Weights of a small transformer language model.
Architecture: rotary positions, untied embeddings, capped logits.
Training: a variant of SOAP for these matrices, 5009 steps.
Each number is 200 + 30 x the weight over its row's rms, rounded and kept within 0 to 999. Layers, rows and columns count from 0. The size before them is the row's rms in percent of the matrix's.

# layer 2 attention query, 320x320, rms 0.124, rows 180-186,212-218,243-250,275-282,307-313, columns 0-159
075,213,158,202,186,189,192,161,188,168,267,225,191,248,156,183,232,224,157,181,199,206,193,230,213,219,260,165,229,248,168,198,214,151,206,193,177,202,194,201,229,185,223,189,216,259,202,221,187,209,228,239,234,176,243,198,226,214,181,180,215,218,205,217,184,175,208,193,244,166,220,211,226,197,215,187,165,195,207,190,236,166,180,164,154,203,201,199,173,240,219,178,215,187,162,154,159,190,187,222,184,216,176,179,214,248,226,205,184,245,183,203,267,242,218,211,189,145,216,200,219,142,235,203,247,243,226,248,184,246,140,150,231,233,209,198,184,171,222,208,160,197,166,200,137,216,176,189,222,201,230,182,225,205,193,188,171,219,184,131,260
075,193,186,151,135,245,201,205,237,240,179,153,180,189,171,228,246,215,180,227,216,194,171,131,211,196,170,206,227,202,155,234,177,178,194,254,161,162,198,205,186,150,245,158,225,188,253,172,206,194,216,236,173,167,198,249,183,158,165,181,215,174,236,265,212,239,194,237,252,217,213,187,204,213,209,171,227,154,220,158,211,143,171,168,201,199,172,222,205,225,188,212,278,215,193,176,182,219,171,197,220,220,194,228,245,257,221,205,201,215,198,256,226,197,218,179,235,186,144,204,189,168,236,203,178,216,245,158,200,214,202,225,167,163,224,190,248,162,227,202,207,142,178,188,238,223,166,247,164,163,211,205,237,241,265,183,209,220,222,215,217
083,162,199,185,197,247,206,230,203,194,220,211,228,178,163,189,176,270,206,172,228,207,147,201,203,232,251,211,164,221,215,267,204,185,191,201,236,190,212,237,200,133,203,187,179,221,221,179,233,183,179,211,184,236,203,186,272,164,231,222,195,216,226,198,217,253,177,188,196,212,213,191,206,170,219,250,187,175,230,179,222,202,161,204,182,249,207,184,171,291,198,206,221,216,241,158,236,213,228,174,192,212,143,176,175,193,232,205,208,224,236,187,216,185,164,193,132,189,214,239,182,161,255,217,228,236,180,197,229,146,258,232,171,179,231,200,172,238,211,197,173,122,163,209,151,209,188,174,167,224,210,212,204,229,163,213,220,223,178,227,200
098,172,169,248,143,163,180,216,192,119,203,204,172,190,217,205,210,164,172,207,185,206,197,161,149,197,192,265,182,173,186,207,154,213,163,202,177,200,267,247,216,196,206,156,183,164,168,203,199,189,160,208,248,235,195,203,166,221,191,194,184,207,223,240,200,173,184,166,191,219,203,235,218,218,141,180,202,204,159,207,186,168,249,143,164,175,187,220,221,182,259,157,149,198,208,199,171,160,171,202,191,199,223,241,181,197,167,183,214,219,184,184,204,216,211,227,215,173,239,134,233,229,176,190,145,204,210,180,138,175,196,199,247,153,160,166,179,200,188,190,176,237,177,206,194,205,222,190,185,192,193,250,208,193,241,164,191,124,256,219,173
113,188,239,143,176,237,210,225,174,155,197,218,185,205,195,279,191,227,179,155,227,174,154,225,235,213,194,178,175,217,217,179,230,152,160,223,206,185,170,191,217,128,226,172,182,248,197,167,176,199,178,219,240,155,192,169,187,203,181,272,227,217,235,220,211,160,183,196,182,175,188,199,159,208,270,150,180,263,220,216,176,200,162,226,173,221,215,157,260,235,218,185,209,208,189,187,202,212,208,236,182,222,192,230,131,203,169,207,133,215,155,206,218,216,233,252,186,155,194,234,201,166,184,221,287,184,261,219,213,212,158,202,162,158,252,187,204,195,208,228,232,213,178,212,202,208,199,168,216,217,187,241,222,184,201,277,177,229,181,173,183
089,188,193,201,184,247,171,193,211,222,167,186,166,187,169,175,168,184,191,155,180,229,199,148,207,163,162,200,185,218,232,157,166,194,220,254,131,190,213,242,177,195,231,283,246,215,201,224,235,162,190,208,195,212,189,231,204,221,238,209,186,207,191,145,178,201,182,260,226,135,199,238,168,183,221,227,247,267,262,211,208,196,172,247,216,201,186,204,150,207,197,179,174,144,241,207,164,232,210,211,251,256,214,228,202,176,171,163,168,247,233,104,199,194,250,214,185,161,193,235,204,238,185,186,190,174,174,158,189,276,207,189,163,180,182,263,208,157,173,217,211,204,209,230,201,207,234,199,233,231,175,192,209,190,207,165,203,210,224,233,224
107,199,205,225,166,135,208,154,183,217,225,163,171,217,168,175,217,174,204,199,196,205,198,168,215,149,201,155,208,195,191,209,125,138,187,188,222,201,161,253,217,152,255,198,190,165,168,288,207,169,197,209,190,215,202,230,204,206,206,220,176,191,172,150,200,185,261,172,191,164,182,192,145,212,198,174,227,215,300,200,269,179,187,216,193,193,210,238,192,205,231,107,199,214,203,157,217,280,189,259,199,179,251,187,200,175,140,191,159,202,222,196,177,207,185,226,200,232,213,211,207,240,215,198,217,224,168,167,174,153,185,189,219,177,268,180,180,226,209,181,166,218,201,182,183,225,222,145,183,215,221,217,232,153,188,259,197,174,203,230,175
098,229,160,199,157,266,197,238,208,214,192,208,188,219,211,200,162,205,250,208,207,197,192,179,239,160,213,203,208,237,167,191,172,149,219,174,189,208,213,217,268,193,230,198,214,183,198,227,180,202,224,190,242,221,225,282,214,223,176,162,201,187,235,167,206,151,209,208,187,206,195,221,198,199,182,154,252,189,178,165,148,214,143,215,215,181,219,185,205,208,181,186,221,170,167,160,182,180,171,255,158,154,204,219,188,205,156,194,123,193,193,215,219,186,174,219,222,207,161,204,171,190,168,179,157,233,138,205,175,215,266,207,194,201,200,208,197,171,220,211,191,206,172,96,151,218,177,191,167,204,167,239,189,180,261,239,242,218,257,232,152
117,185,252,171,245,199,165,214,206,190,198,203,199,185,171,185,235,211,183,206,243,211,182,149,224,181,177,159,203,240,282,159,156,165,147,255,229,225,186,162,149,157,221,232,155,269,224,166,238,167,179,190,219,196,158,253,212,202,224,216,225,184,226,208,185,210,197,175,231,140,173,147,245,180,214,263,195,213,194,221,191,248,145,142,176,179,202,197,221,160,217,130,222,185,203,180,243,220,257,246,202,211,170,209,210,216,261,180,177,183,193,197,211,158,189,192,202,198,158,182,231,183,194,214,183,186,206,247,189,166,160,189,187,242,187,223,246,201,206,233,213,195,169,182,197,194,218,190,188,257,224,233,209,219,204,160,210,168,197,188,274
106,183,199,163,231,244,205,184,197,192,207,263,217,215,175,210,220,135,182,180,166,235,217,199,209,206,191,224,193,260,214,211,195,234,189,211,210,199,200,241,160,201,172,176,226,209,219,151,222,216,244,178,197,229,197,188,238,172,213,205,190,268,167,202,231,204,203,172,192,194,223,205,219,177,206,152,249,213,217,234,198,186,214,202,219,218,207,199,192,174,262,204,237,187,220,175,142,249,188,150,225,194,204,237,168,209,180,234,166,196,224,211,198,217,179,241,132,151,191,140,172,163,249,229,199,228,241,197,182,190,224,200,164,236,175,201,150,194,185,177,208,85,217,238,225,215,171,172,271,250,154,191,204,251,179,190,175,223,137,174,198
111,160,221,209,188,214,199,212,263,207,266,146,236,179,249,208,175,193,234,199,230,143,182,228,172,222,214,243,185,217,168,213,211,197,177,197,157,200,237,222,160,185,180,237,209,201,253,192,209,239,177,221,212,145,184,259,190,251,229,168,215,158,202,228,176,114,155,179,257,175,193,240,180,181,175,211,167,225,163,197,246,197,223,191,183,210,222,268,212,171,230,192,197,198,220,208,201,187,187,166,166,192,171,179,265,190,161,191,218,164,191,184,167,166,206,217,231,209,205,188,203,238,263,202,173,196,216,170,199,188,138,180,212,205,209,196,187,178,194,196,199,196,230,266,191,170,199,189,201,220,185,169,186,218,96,158,213,189,242,193,217
090,207,205,203,192,211,225,209,187,216,209,131,195,180,233,203,169,263,204,194,227,193,176,244,218,230,137,230,225,213,151,218,206,178,158,161,197,256,170,192,182,233,176,231,180,229,219,176,170,189,182,180,244,177,207,199,194,244,278,196,235,247,212,189,225,188,172,210,156,198,204,161,138,225,234,218,179,257,243,242,217,194,225,206,146,202,198,225,221,196,259,165,236,163,167,202,153,164,197,156,160,194,189,193,182,205,194,276,230,211,193,219,162,189,176,228,179,218,146,194,179,199,226,175,178,222,163,209,239,215,175,211,232,146,179,222,198,187,172,180,218,205,165,234,198,175,192,147,245,200,190,184,215,229,179,185,201,233,187,177,201
108,231,215,155,182,196,206,190,215,191,211,156,200,249,192,151,206,236,282,193,219,185,167,203,191,244,198,211,196,168,187,188,224,201,195,203,164,209,161,244,217,180,251,203,156,146,185,218,196,169,211,222,188,162,199,181,193,193,199,179,212,179,194,216,183,214,228,208,231,171,208,161,179,182,209,197,189,213,214,161,237,196,180,168,216,182,191,264,225,171,209,234,213,236,209,189,176,211,172,227,232,220,222,269,182,213,235,190,189,214,192,128,186,205,157,205,210,199,268,238,236,147,163,194,243,284,213,215,208,226,164,179,224,197,262,189,169,239,209,189,234,251,166,256,164,162,248,191,209,152,206,178,181,211,219,197,197,283,169,219,227
103,234,243,196,187,230,243,191,252,180,199,205,189,196,226,201,217,194,149,217,208,196,225,210,192,221,196,196,200,203,183,184,173,186,155,229,196,148,196,177,213,143,221,191,200,245,207,197,218,193,173,174,182,199,175,197,222,205,283,185,178,167,171,234,148,215,261,169,179,152,193,218,161,228,241,205,198,150,196,222,211,213,196,191,232,250,265,199,152,197,170,189,196,238,206,192,132,221,148,238,247,219,195,196,227,172,217,139,159,189,164,168,227,122,218,212,194,237,233,207,212,222,241,217,248,214,162,260,224,183,206,121,136,180,170,249,168,185,172,181,202,296,257,178,229,226,220,220,221,241,207,204,233,160,157,181,225,165,210,192,218
101,205,189,184,136,161,190,215,232,135,192,216,152,201,222,172,164,202,194,189,188,217,251,205,169,212,173,211,201,196,183,231,222,217,160,209,245,206,163,259,249,225,173,272,240,229,196,157,193,251,226,182,185,192,205,206,201,220,208,191,219,212,228,159,243,205,160,187,243,195,184,231,209,209,216,197,165,208,210,177,173,244,185,254,237,195,209,204,234,226,230,158,218,222,211,194,137,223,217,224,188,214,212,263,198,189,148,188,176,189,163,238,210,195,238,130,153,169,176,198,173,209,194,224,201,243,212,157,157,185,193,224,193,150,167,248,213,210,251,175,195,158,217,234,197,166,226,231,222,178,186,209,210,253,210,235,202,267,203,243,223
099,161,220,160,153,249,188,252,186,227,157,194,189,268,189,179,215,192,230,199,209,162,170,196,204,164,178,186,167,182,163,181,176,207,214,215,235,139,228,214,218,187,219,209,183,157,207,245,181,113,212,181,191,162,236,192,260,233,221,152,226,212,213,174,239,180,263,219,256,220,215,203,179,144,218,248,181,199,184,194,194,153,209,207,223,204,170,235,208,246,166,179,251,191,182,122,235,220,194,203,166,210,159,173,217,218,159,203,214,191,215,185,218,247,188,246,209,129,192,199,171,172,170,198,204,225,250,183,165,211,210,176,184,182,240,211,261,219,187,233,253,264,213,242,266,238,214,197,249,198,206,174,213,180,215,198,268,220,203,167,199
104,222,230,199,227,202,219,211,169,222,177,161,201,187,184,234,199,254,186,174,203,190,213,153,186,233,191,183,196,226,188,249,200,149,202,225,196,199,244,264,130,196,167,223,219,226,231,148,189,163,175,264,195,202,233,258,202,210,216,170,225,210,231,146,166,256,205,242,174,192,139,219,123,226,156,235,202,192,165,280,179,194,186,178,202,151,190,175,224,171,218,195,217,238,189,241,215,190,168,192,208,249,145,229,207,212,254,226,166,264,201,217,241,180,239,199,214,202,183,226,195,184,181,216,197,222,216,215,177,235,172,201,175,169,241,209,238,201,178,202,166,245,229,150,201,203,223,211,208,185,194,218,198,202,230,181,250,176,172,173,252
099,171,170,165,272,256,198,170,200,180,235,252,207,157,187,211,201,186,166,230,178,221,223,161,223,171,207,243,181,224,206,177,238,208,185,151,240,227,198,212,104,233,238,161,187,248,210,224,211,226,226,193,190,179,175,223,203,187,235,225,195,204,212,154,230,203,174,161,196,193,217,191,197,188,183,174,187,175,222,185,143,207,243,156,190,240,220,168,211,206,222,223,187,234,231,178,167,212,180,181,209,214,220,213,114,204,200,183,153,227,198,190,202,183,191,193,172,240,217,189,197,215,254,251,192,217,196,243,197,185,234,181,210,208,206,180,140,179,264,197,164,228,194,171,214,188,171,239,203,198,221,231,196,194,219,259,126,191,216,194,208
110,163,167,182,163,218,187,257,190,210,246,193,202,202,197,117,212,150,226,209,235,191,208,196,155,209,224,230,199,162,203,227,150,144,267,209,177,238,247,214,197,196,142,180,144,190,209,193,204,227,200,220,212,233,185,133,217,206,239,204,160,194,239,159,196,155,215,180,193,191,225,214,204,227,182,226,196,231,240,229,214,247,239,199,213,214,209,168,214,187,276,197,205,247,235,172,184,200,155,173,212,226,168,221,193,173,145,171,203,151,226,174,209,216,183,242,206,165,228,199,245,226,270,155,165,215,187,210,182,204,232,172,244,148,241,261,240,202,176,196,215,202,189,201,205,224,215,189,262,150,229,178,155,208,179,145,173,186,176,219,225
101,236,234,188,184,190,197,224,200,199,228,167,206,200,217,221,219,192,162,190,262,199,198,150,190,158,223,174,241,210,203,218,199,194,213,161,213,174,178,176,189,187,230,193,216,203,251,235,196,203,212,216,199,210,206,205,192,226,226,222,239,201,151,242,185,212,183,169,201,249,212,205,212,195,218,180,160,227,224,254,211,158,179,195,148,223,190,240,221,229,231,143,250,194,171,254,172,197,199,254,171,146,210,184,212,225,190,223,178,236,243,177,198,151,194,244,139,191,197,202,239,188,205,193,150,175,250,185,203,191,208,195,213,182,179,220,216,209,152,238,211,162,200,218,189,190,206,123,235,211,184,178,162,140,223,188,190,210,200,204,183
110,192,202,221,189,253,201,163,211,210,208,168,177,185,195,194,187,189,197,179,170,189,150,185,228,194,211,175,192,200,136,158,202,186,198,185,234,200,155,219,159,236,207,162,193,190,188,192,245,141,239,172,210,255,225,212,227,258,209,195,202,165,182,196,146,231,204,249,197,219,142,259,184,210,191,226,186,244,195,190,240,216,208,203,211,180,177,229,234,211,217,186,239,168,207,188,227,200,197,218,211,197,185,243,207,221,197,227,198,254,169,207,196,166,197,177,203,180,223,192,196,191,167,197,241,162,202,240,174,230,203,133,244,199,216,183,156,227,187,238,169,263,188,190,186,251,217,222,190,148,199,289,166,252,179,176,233,227,251,234,250
112,245,159,165,207,198,231,161,262,217,245,178,214,237,189,186,211,198,173,242,216,169,229,213,177,224,159,238,193,232,240,226,206,159,175,267,194,201,183,226,239,151,253,256,196,219,221,164,198,223,212,207,188,137,160,177,183,148,244,201,188,179,225,199,169,177,190,130,201,173,201,153,196,216,213,219,247,221,237,212,252,224,170,191,243,196,203,181,136,159,193,154,234,261,203,224,204,190,217,203,142,237,242,228,231,197,220,154,150,170,238,194,224,133,196,255,190,223,185,175,192,193,228,162,227,227,156,184,156,223,150,207,219,163,239,218,143,145,207,181,256,226,251,188,228,167,171,216,161,159,240,134,231,185,211,150,185,170,192,248,227
099,195,226,171,174,208,254,171,200,244,202,174,174,239,233,186,194,145,246,190,140,185,199,173,197,221,186,190,188,165,184,243,186,165,269,190,187,186,166,166,221,206,177,193,217,169,179,175,197,172,176,244,199,193,204,220,281,174,195,226,250,206,213,232,179,180,190,189,233,237,213,147,183,201,160,175,178,192,185,183,205,253,238,240,218,216,202,190,172,210,197,194,210,200,231,207,175,241,187,191,204,235,211,220,175,223,254,197,179,256,182,158,188,142,194,172,169,154,225,177,223,139,234,210,189,267,227,219,166,217,110,174,203,153,200,206,239,174,229,232,141,200,225,151,214,171,207,202,210,201,221,148,221,206,239,220,143,235,180,182,209
106,209,216,173,178,212,213,208,206,224,220,225,258,194,185,152,223,214,185,206,161,171,113,201,263,195,130,207,189,215,159,190,192,125,176,192,174,170,203,195,236,186,208,238,238,226,163,176,228,186,224,211,241,204,242,180,159,195,232,223,185,193,175,174,183,147,204,224,207,220,175,205,264,177,163,203,160,196,176,239,150,238,138,206,243,156,194,206,247,260,200,148,221,198,182,146,214,232,188,229,210,194,182,198,208,249,183,207,174,217,191,207,208,190,179,193,196,186,160,228,233,230,213,208,182,260,195,236,188,150,202,200,175,153,200,215,160,192,245,153,225,163,194,189,190,157,189,229,262,185,197,207,200,162,233,247,108,226,234,230,174
114,212,245,194,228,221,235,207,150,152,234,229,207,210,202,174,208,239,211,165,221,201,162,164,228,175,184,172,199,201,186,175,189,193,139,238,159,240,194,182,210,153,204,207,165,187,228,178,254,202,210,195,250,141,175,197,181,258,184,132,230,194,254,272,164,234,195,194,187,190,196,183,209,159,181,196,182,269,161,181,192,238,127,166,188,183,207,202,209,173,243,232,233,214,188,206,250,205,234,213,173,235,182,179,273,213,228,199,211,205,213,160,197,183,201,171,229,197,185,191,182,191,202,179,197,191,211,255,196,257,213,194,156,181,238,207,242,142,204,156,245,202,205,161,220,181,249,252,231,177,202,216,227,190,247,237,199,160,223,225,239
105,226,201,243,197,216,253,246,161,221,178,250,163,217,205,216,206,200,122,225,228,185,230,206,197,189,212,187,218,225,222,203,229,194,195,192,225,187,183,234,156,185,240,231,227,192,217,161,219,186,221,204,238,175,194,199,207,149,187,200,224,196,181,216,228,190,210,217,181,165,206,187,178,205,184,227,255,178,255,197,234,176,215,181,214,207,173,212,232,169,232,228,198,143,182,143,223,199,173,152,176,193,205,267,201,254,199,232,129,241,203,234,226,251,248,199,178,226,234,199,207,187,284,252,261,212,239,181,239,117,194,186,214,226,210,207,171,226,173,171,150,155,240,242,182,217,115,171,210,243,194,221,227,184,181,273,201,226,166,156,163
123,210,160,235,151,149,237,164,232,191,232,221,215,236,270,199,153,244,240,212,203,159,207,246,199,153,201,190,208,252,200,240,232,185,147,233,200,222,204,238,178,234,174,184,166,223,215,181,194,224,179,198,245,202,213,241,204,184,172,201,215,193,234,262,203,139,163,213,256,180,213,227,159,201,162,266,182,208,183,226,191,169,152,192,192,211,160,225,211,201,216,187,143,215,244,210,232,184,137,180,151,163,167,190,214,233,146,184,183,151,213,205,229,189,172,156,192,191,155,191,228,233,215,196,188,175,193,157,175,224,190,163,282,224,120,151,191,209,183,235,277,203,193,178,166,241,219,245,165,184,149,197,208,218,168,202,214,215,189,183,205
113,198,223,180,209,222,165,176,198,223,244,205,211,200,192,228,198,228,164,162,207,180,163,238,201,183,188,226,218,214,162,200,227,218,158,182,225,173,189,238,275,194,218,164,106,268,218,208,219,216,178,183,207,138,201,198,176,168,223,257,183,244,186,228,205,145,160,197,203,180,189,177,199,166,246,160,154,233,223,216,197,204,178,170,228,186,207,264,200,226,203,148,242,169,227,185,164,231,181,206,188,206,175,191,141,189,144,204,158,205,185,149,216,145,258,213,180,181,157,227,168,189,209,199,232,188,224,187,183,200,187,189,195,177,246,218,204,190,257,202,232,164,162,219,185,194,183,150,233,232,190,267,225,205,182,165,174,229,200,172,219
108,186,157,185,216,200,184,204,236,191,202,191,200,193,200,218,158,184,228,230,167,158,129,162,222,229,127,200,210,258,175,170,218,202,236,163,187,216,169,185,195,218,192,208,208,212,171,192,229,183,211,185,167,159,187,183,207,196,199,226,211,186,213,223,170,199,203,230,255,207,207,181,139,166,171,146,185,182,197,188,176,208,191,227,186,232,212,270,199,117,142,195,220,209,149,213,220,209,204,199,253,160,215,217,218,233,210,159,182,171,182,191,191,149,165,195,249,180,196,180,187,201,144,227,242,158,191,219,186,217,178,189,223,238,248,231,204,189,216,172,191,189,230,211,223,185,229,219,230,179,220,187,207,206,202,195,172,267,210,232,285
115,231,196,196,207,213,181,174,283,204,237,182,180,222,193,202,210,178,186,244,190,184,160,161,207,152,208,188,191,195,149,224,224,155,212,208,192,163,178,220,232,92,220,212,191,161,181,154,212,160,188,193,178,175,164,181,221,165,173,164,196,183,177,206,208,204,238,197,187,185,191,171,143,198,241,237,227,173,195,215,206,183,213,179,213,176,229,195,187,274,188,130,200,185,181,176,175,244,123,246,184,149,200,206,215,237,156,185,179,195,191,230,268,203,238,209,152,187,219,192,216,238,206,195,246,228,168,201,216,189,202,189,256,205,218,213,171,214,206,257,199,235,208,231,150,236,196,163,173,183,233,190,200,142,180,228,191,194,167,198,207
084,230,162,205,193,177,163,180,169,213,159,233,203,203,165,206,123,202,256,191,159,235,193,188,210,227,216,182,165,232,166,212,166,200,229,160,226,242,142,240,178,136,193,186,196,203,202,183,199,200,191,219,210,179,204,202,149,172,181,242,220,203,254,207,184,233,207,182,156,186,200,202,226,224,173,186,173,223,227,191,234,202,196,186,203,219,222,189,228,185,220,262,281,179,214,209,188,213,195,204,184,201,208,200,158,221,244,209,228,215,196,177,165,204,172,285,215,207,219,152,232,196,203,242,215,257,209,253,213,256,183,178,210,165,208,180,193,177,219,207,164,176,189,205,240,241,252,216,195,199,224,173,192,270,171,202,177,219,183,253,227
091,179,168,157,129,226,213,213,172,190,252,250,208,236,179,198,171,182,210,230,174,182,190,167,240,166,196,166,209,275,167,172,137,170,191,207,233,200,182,204,246,183,156,187,218,218,120,195,277,187,223,218,232,196,205,245,202,220,197,205,272,187,220,194,235,209,212,194,191,161,207,238,175,175,270,206,170,216,211,204,283,221,201,188,230,225,168,206,233,201,216,190,237,168,210,141,182,234,173,214,206,144,184,173,232,173,230,164,220,183,184,132,188,226,159,190,173,171,193,182,183,196,222,165,175,218,154,227,167,193,199,223,188,198,219,136,205,212,200,178,202,160,168,166,164,248,221,197,217,271,212,132,207,185,174,226,203,239,167,185,190
107,229,196,191,196,214,191,202,185,163,169,225,207,163,199,212,256,225,177,221,232,239,178,208,180,180,146,179,185,211,188,203,190,168,141,199,206,249,208,183,234,183,195,201,195,249,204,187,209,203,207,221,201,188,156,206,245,185,203,203,228,206,266,199,199,199,204,217,168,186,203,198,221,205,222,236,154,162,256,258,213,196,198,150,200,171,171,186,250,178,135,179,297,222,220,220,238,235,231,193,202,205,170,193,211,183,252,170,195,179,173,139,219,225,192,238,198,175,220,195,241,173,227,159,264,210,153,266,232,225,142,209,169,249,173,183,208,197,178,197,203,169,208,228,199,145,198,244,188,216,205,143,214,189,199,173,206,262,195,185,184
091,205,230,153,250,203,178,226,196,218,249,204,243,246,209,238,202,178,218,159,250,158,199,190,240,203,191,190,211,282,184,206,183,197,197,228,220,183,231,160,173,187,202,230,263,177,181,237,205,164,207,170,215,176,183,240,281,205,179,194,216,207,177,197,200,192,210,169,153,204,206,156,175,244,201,145,181,233,134,201,222,160,189,215,207,212,218,263,208,195,187,183,208,172,194,173,249,236,251,213,198,200,162,232,147,173,184,216,198,186,194,156,217,177,236,168,163,235,207,175,170,187,157,194,190,159,208,202,221,218,245,182,172,208,229,226,183,176,165,161,221,162,184,211,198,192,194,173,236,166,206,232,204,181,156,187,162,169,193,186,212
097,215,215,183,181,194,280,191,144,219,212,181,197,161,208,168,188,213,180,211,197,189,201,216,242,215,206,265,215,196,239,179,237,191,219,184,144,214,185,260,208,185,168,235,174,194,219,200,211,183,178,186,198,192,170,200,250,195,224,212,164,192,191,208,207,183,177,131,249,231,182,202,190,228,153,202,214,160,179,151,230,195,255,210,241,181,222,216,207,206,206,159,180,196,211,204,213,199,214,196,208,207,156,256,210,213,230,193,159,180,153,204,225,210,182,209,201,206,137,178,240,210,223,222,150,243,229,182,219,177,218,262,237,191,195,199,235,202,181,204,204,170,215,265,220,194,191,194,228,143,164,235,212,198,197,216,208,179,251,186,212
103,219,216,152,219,243,245,214,132,202,164,234,190,199,173,181,204,187,132,216,178,195,209,205,204,173,169,180,189,196,226,212,248,172,186,232,196,217,159,225,220,223,198,203,183,255,208,206,163,169,179,177,201,203,168,179,238,251,208,237,205,219,184,209,214,150,225,180,210,247,161,234,216,190,238,131,207,255,254,211,185,223,200,202,195,151,215,194,195,119,176,182,249,176,219,156,172,221,229,189,236,233,222,213,186,166,192,178,107,241,150,167,235,167,207,198,178,172,136,225,165,184,205,201,242,212,178,226,189,195,172,244,161,200,191,174,231,195,197,212,197,152,210,202,192,169,191,206,227,211,179,242,235,214,191,213,148,170,213,193,185
090,194,164,219,214,210,216,232,198,206,161,157,192,198,183,238,181,191,192,211,192,150,184,169,240,183,201,224,166,207,147,193,213,184,229,180,177,176,138,232,207,233,214,263,273,214,182,167,174,146,227,244,163,246,221,197,176,196,171,232,262,171,192,240,181,195,227,205,186,178,195,178,186,205,154,192,200,170,235,191,177,202,235,207,181,226,208,199,175,231,166,162,204,184,201,218,196,223,178,218,203,183,193,219,134,190,143,202,206,170,169,140,228,153,126,169,201,186,202,180,179,177,223,193,219,220,195,232,195,202,220,234,216,175,202,198,198,221,193,211,188,198,166,174,239,230,216,204,210,202,221,211,255,211,197,166,201,235,173,204,234
# layer 2 attention key, 64x320, rms 0.113, rows 51-57, columns 0-159
087,210,194,223,151,174,166,196,217,240,185,224,207,260,260,219,210,185,159,236,214,182,172,199,224,223,195,190,174,249,197,161,223,200,182,265,245,166,194,172,172,251,222,225,179,177,190,190,238,198,223,179,197,191,220,158,196,231,188,206,179,222,227,198,174,220,168,165,151,178,241,185,196,168,200,199,289,145,183,165,193,167,217,151,199,178,161,168,156,211,249,186,197,215,207,166,239,199,165,181,201,205,187,167,205,181,217,188,211,230,176,198,179,238,176,146,220,201,209,188,216,161,259,140,202,211,172,194,199,182,182,148,200,181,151,213,217,174,215,225,192,242,170,223,222,278,181,248,256,229,249,230,265,203,199,197,183,200,147,187,161
095,147,227,274,210,157,185,218,194,172,163,210,204,149,199,244,194,174,160,163,217,220,176,184,160,213,253,251,202,192,147,189,185,229,150,169,184,214,157,198,179,179,207,154,207,202,190,193,191,201,176,185,178,187,155,174,194,208,173,195,184,206,226,237,195,207,244,181,156,228,242,160,226,235,149,188,157,137,221,206,197,177,237,171,224,274,212,232,190,190,253,194,184,191,248,212,244,220,165,151,238,227,207,180,203,215,210,205,240,184,207,224,209,148,230,217,222,231,203,284,214,218,200,191,192,214,195,163,200,162,191,231,194,186,156,179,191,225,221,158,149,171,154,263,197,219,202,193,168,191,228,223,249,251,160,177,214,166,230,265,210
106,171,216,165,281,156,207,182,197,202,119,177,217,189,165,177,266,207,213,212,203,217,205,235,222,167,195,186,199,200,267,222,203,231,218,172,219,229,128,180,223,186,195,221,178,200,221,234,172,140,240,208,171,142,250,201,184,207,176,217,184,236,182,172,178,131,222,223,203,261,255,198,218,216,172,173,244,196,206,169,189,211,192,175,198,219,200,229,207,144,185,188,205,128,266,225,164,187,168,226,202,172,220,213,198,147,167,165,205,166,211,214,220,177,178,175,171,198,188,271,172,233,198,198,197,154,223,134,169,172,164,172,220,208,226,239,154,203,232,179,264,214,165,199,222,259,219,156,151,202,184,180,208,208,156,243,156,229,219,238,177
103,199,237,201,152,160,209,201,225,195,232,252,214,163,135,217,132,173,240,182,196,181,189,183,203,202,226,166,209,170,196,213,200,226,162,183,199,178,162,196,217,201,131,146,214,175,196,158,217,129,175,207,201,206,192,190,213,204,203,210,221,179,240,226,196,230,289,200,168,171,223,190,212,181,205,211,246,170,165,248,152,234,188,231,233,178,189,236,174,208,259,194,200,171,189,202,273,225,218,233,232,254,187,182,225,195,216,199,253,164,116,197,204,176,205,223,228,132,167,210,214,203,188,132,211,182,213,137,195,178,178,233,227,194,196,201,236,183,227,151,211,204,223,177,180,215,245,189,170,221,195,199,173,168,173,185,274,216,157,196,203
123,188,265,217,207,207,187,173,239,166,171,225,208,214,137,250,166,167,237,168,175,170,174,164,213,220,239,253,226,195,181,158,182,259,223,171,233,166,192,209,213,246,211,250,213,174,196,209,250,221,204,196,204,167,184,215,171,188,183,194,237,127,163,132,212,192,194,257,132,189,185,190,225,244,170,180,221,205,261,222,194,145,157,241,167,172,224,255,186,212,217,231,259,165,122,198,184,174,215,224,215,209,223,181,223,185,210,221,192,209,148,237,157,179,233,235,215,202,184,227,188,142,146,186,170,191,194,203,211,182,177,238,176,264,186,172,208,183,214,205,174,217,201,168,235,234,233,169,142,283,203,202,245,188,212,205,245,206,200,210,188
103,233,150,187,148,217,146,224,177,232,239,233,209,210,229,153,210,223,211,216,179,202,222,191,240,198,208,200,187,161,195,188,194,174,235,207,244,222,232,223,196,159,237,208,198,224,188,244,143,208,189,200,188,245,239,223,195,185,187,216,212,140,196,200,244,191,173,209,215,254,255,217,244,221,200,249,252,250,191,213,205,169,216,204,184,201,212,225,212,169,228,249,210,236,224,211,176,200,212,212,255,193,165,307,257,226,212,152,214,188,219,209,208,235,178,184,255,200,218,162,164,196,156,185,206,202,177,237,180,281,246,212,192,195,162,212,169,213,192,131,198,176,226,212,212,153,161,240,173,170,218,187,196,182,208,165,211,167,210,206,183
112,179,189,228,174,258,180,216,240,173,194,240,191,184,226,173,215,150,216,237,217,182,278,241,183,182,190,216,238,149,185,188,195,171,164,191,216,237,252,164,203,185,199,247,196,139,204,175,156,232,193,211,218,160,219,190,227,211,214,178,208,217,208,214,206,206,194,125,204,258,213,163,188,167,213,200,155,217,261,187,179,241,224,200,207,191,263,211,145,148,217,156,248,288,225,230,207,244,240,261,189,201,214,166,182,165,202,236,210,289,216,223,161,256,190,187,167,246,188,173,255,235,187,170,179,135,194,177,235,194,259,204,193,219,163,204,184,213,215,243,223,220,180,182,246,180,189,233,196,222,150,199,204,171,220,223,174,185,210,165,241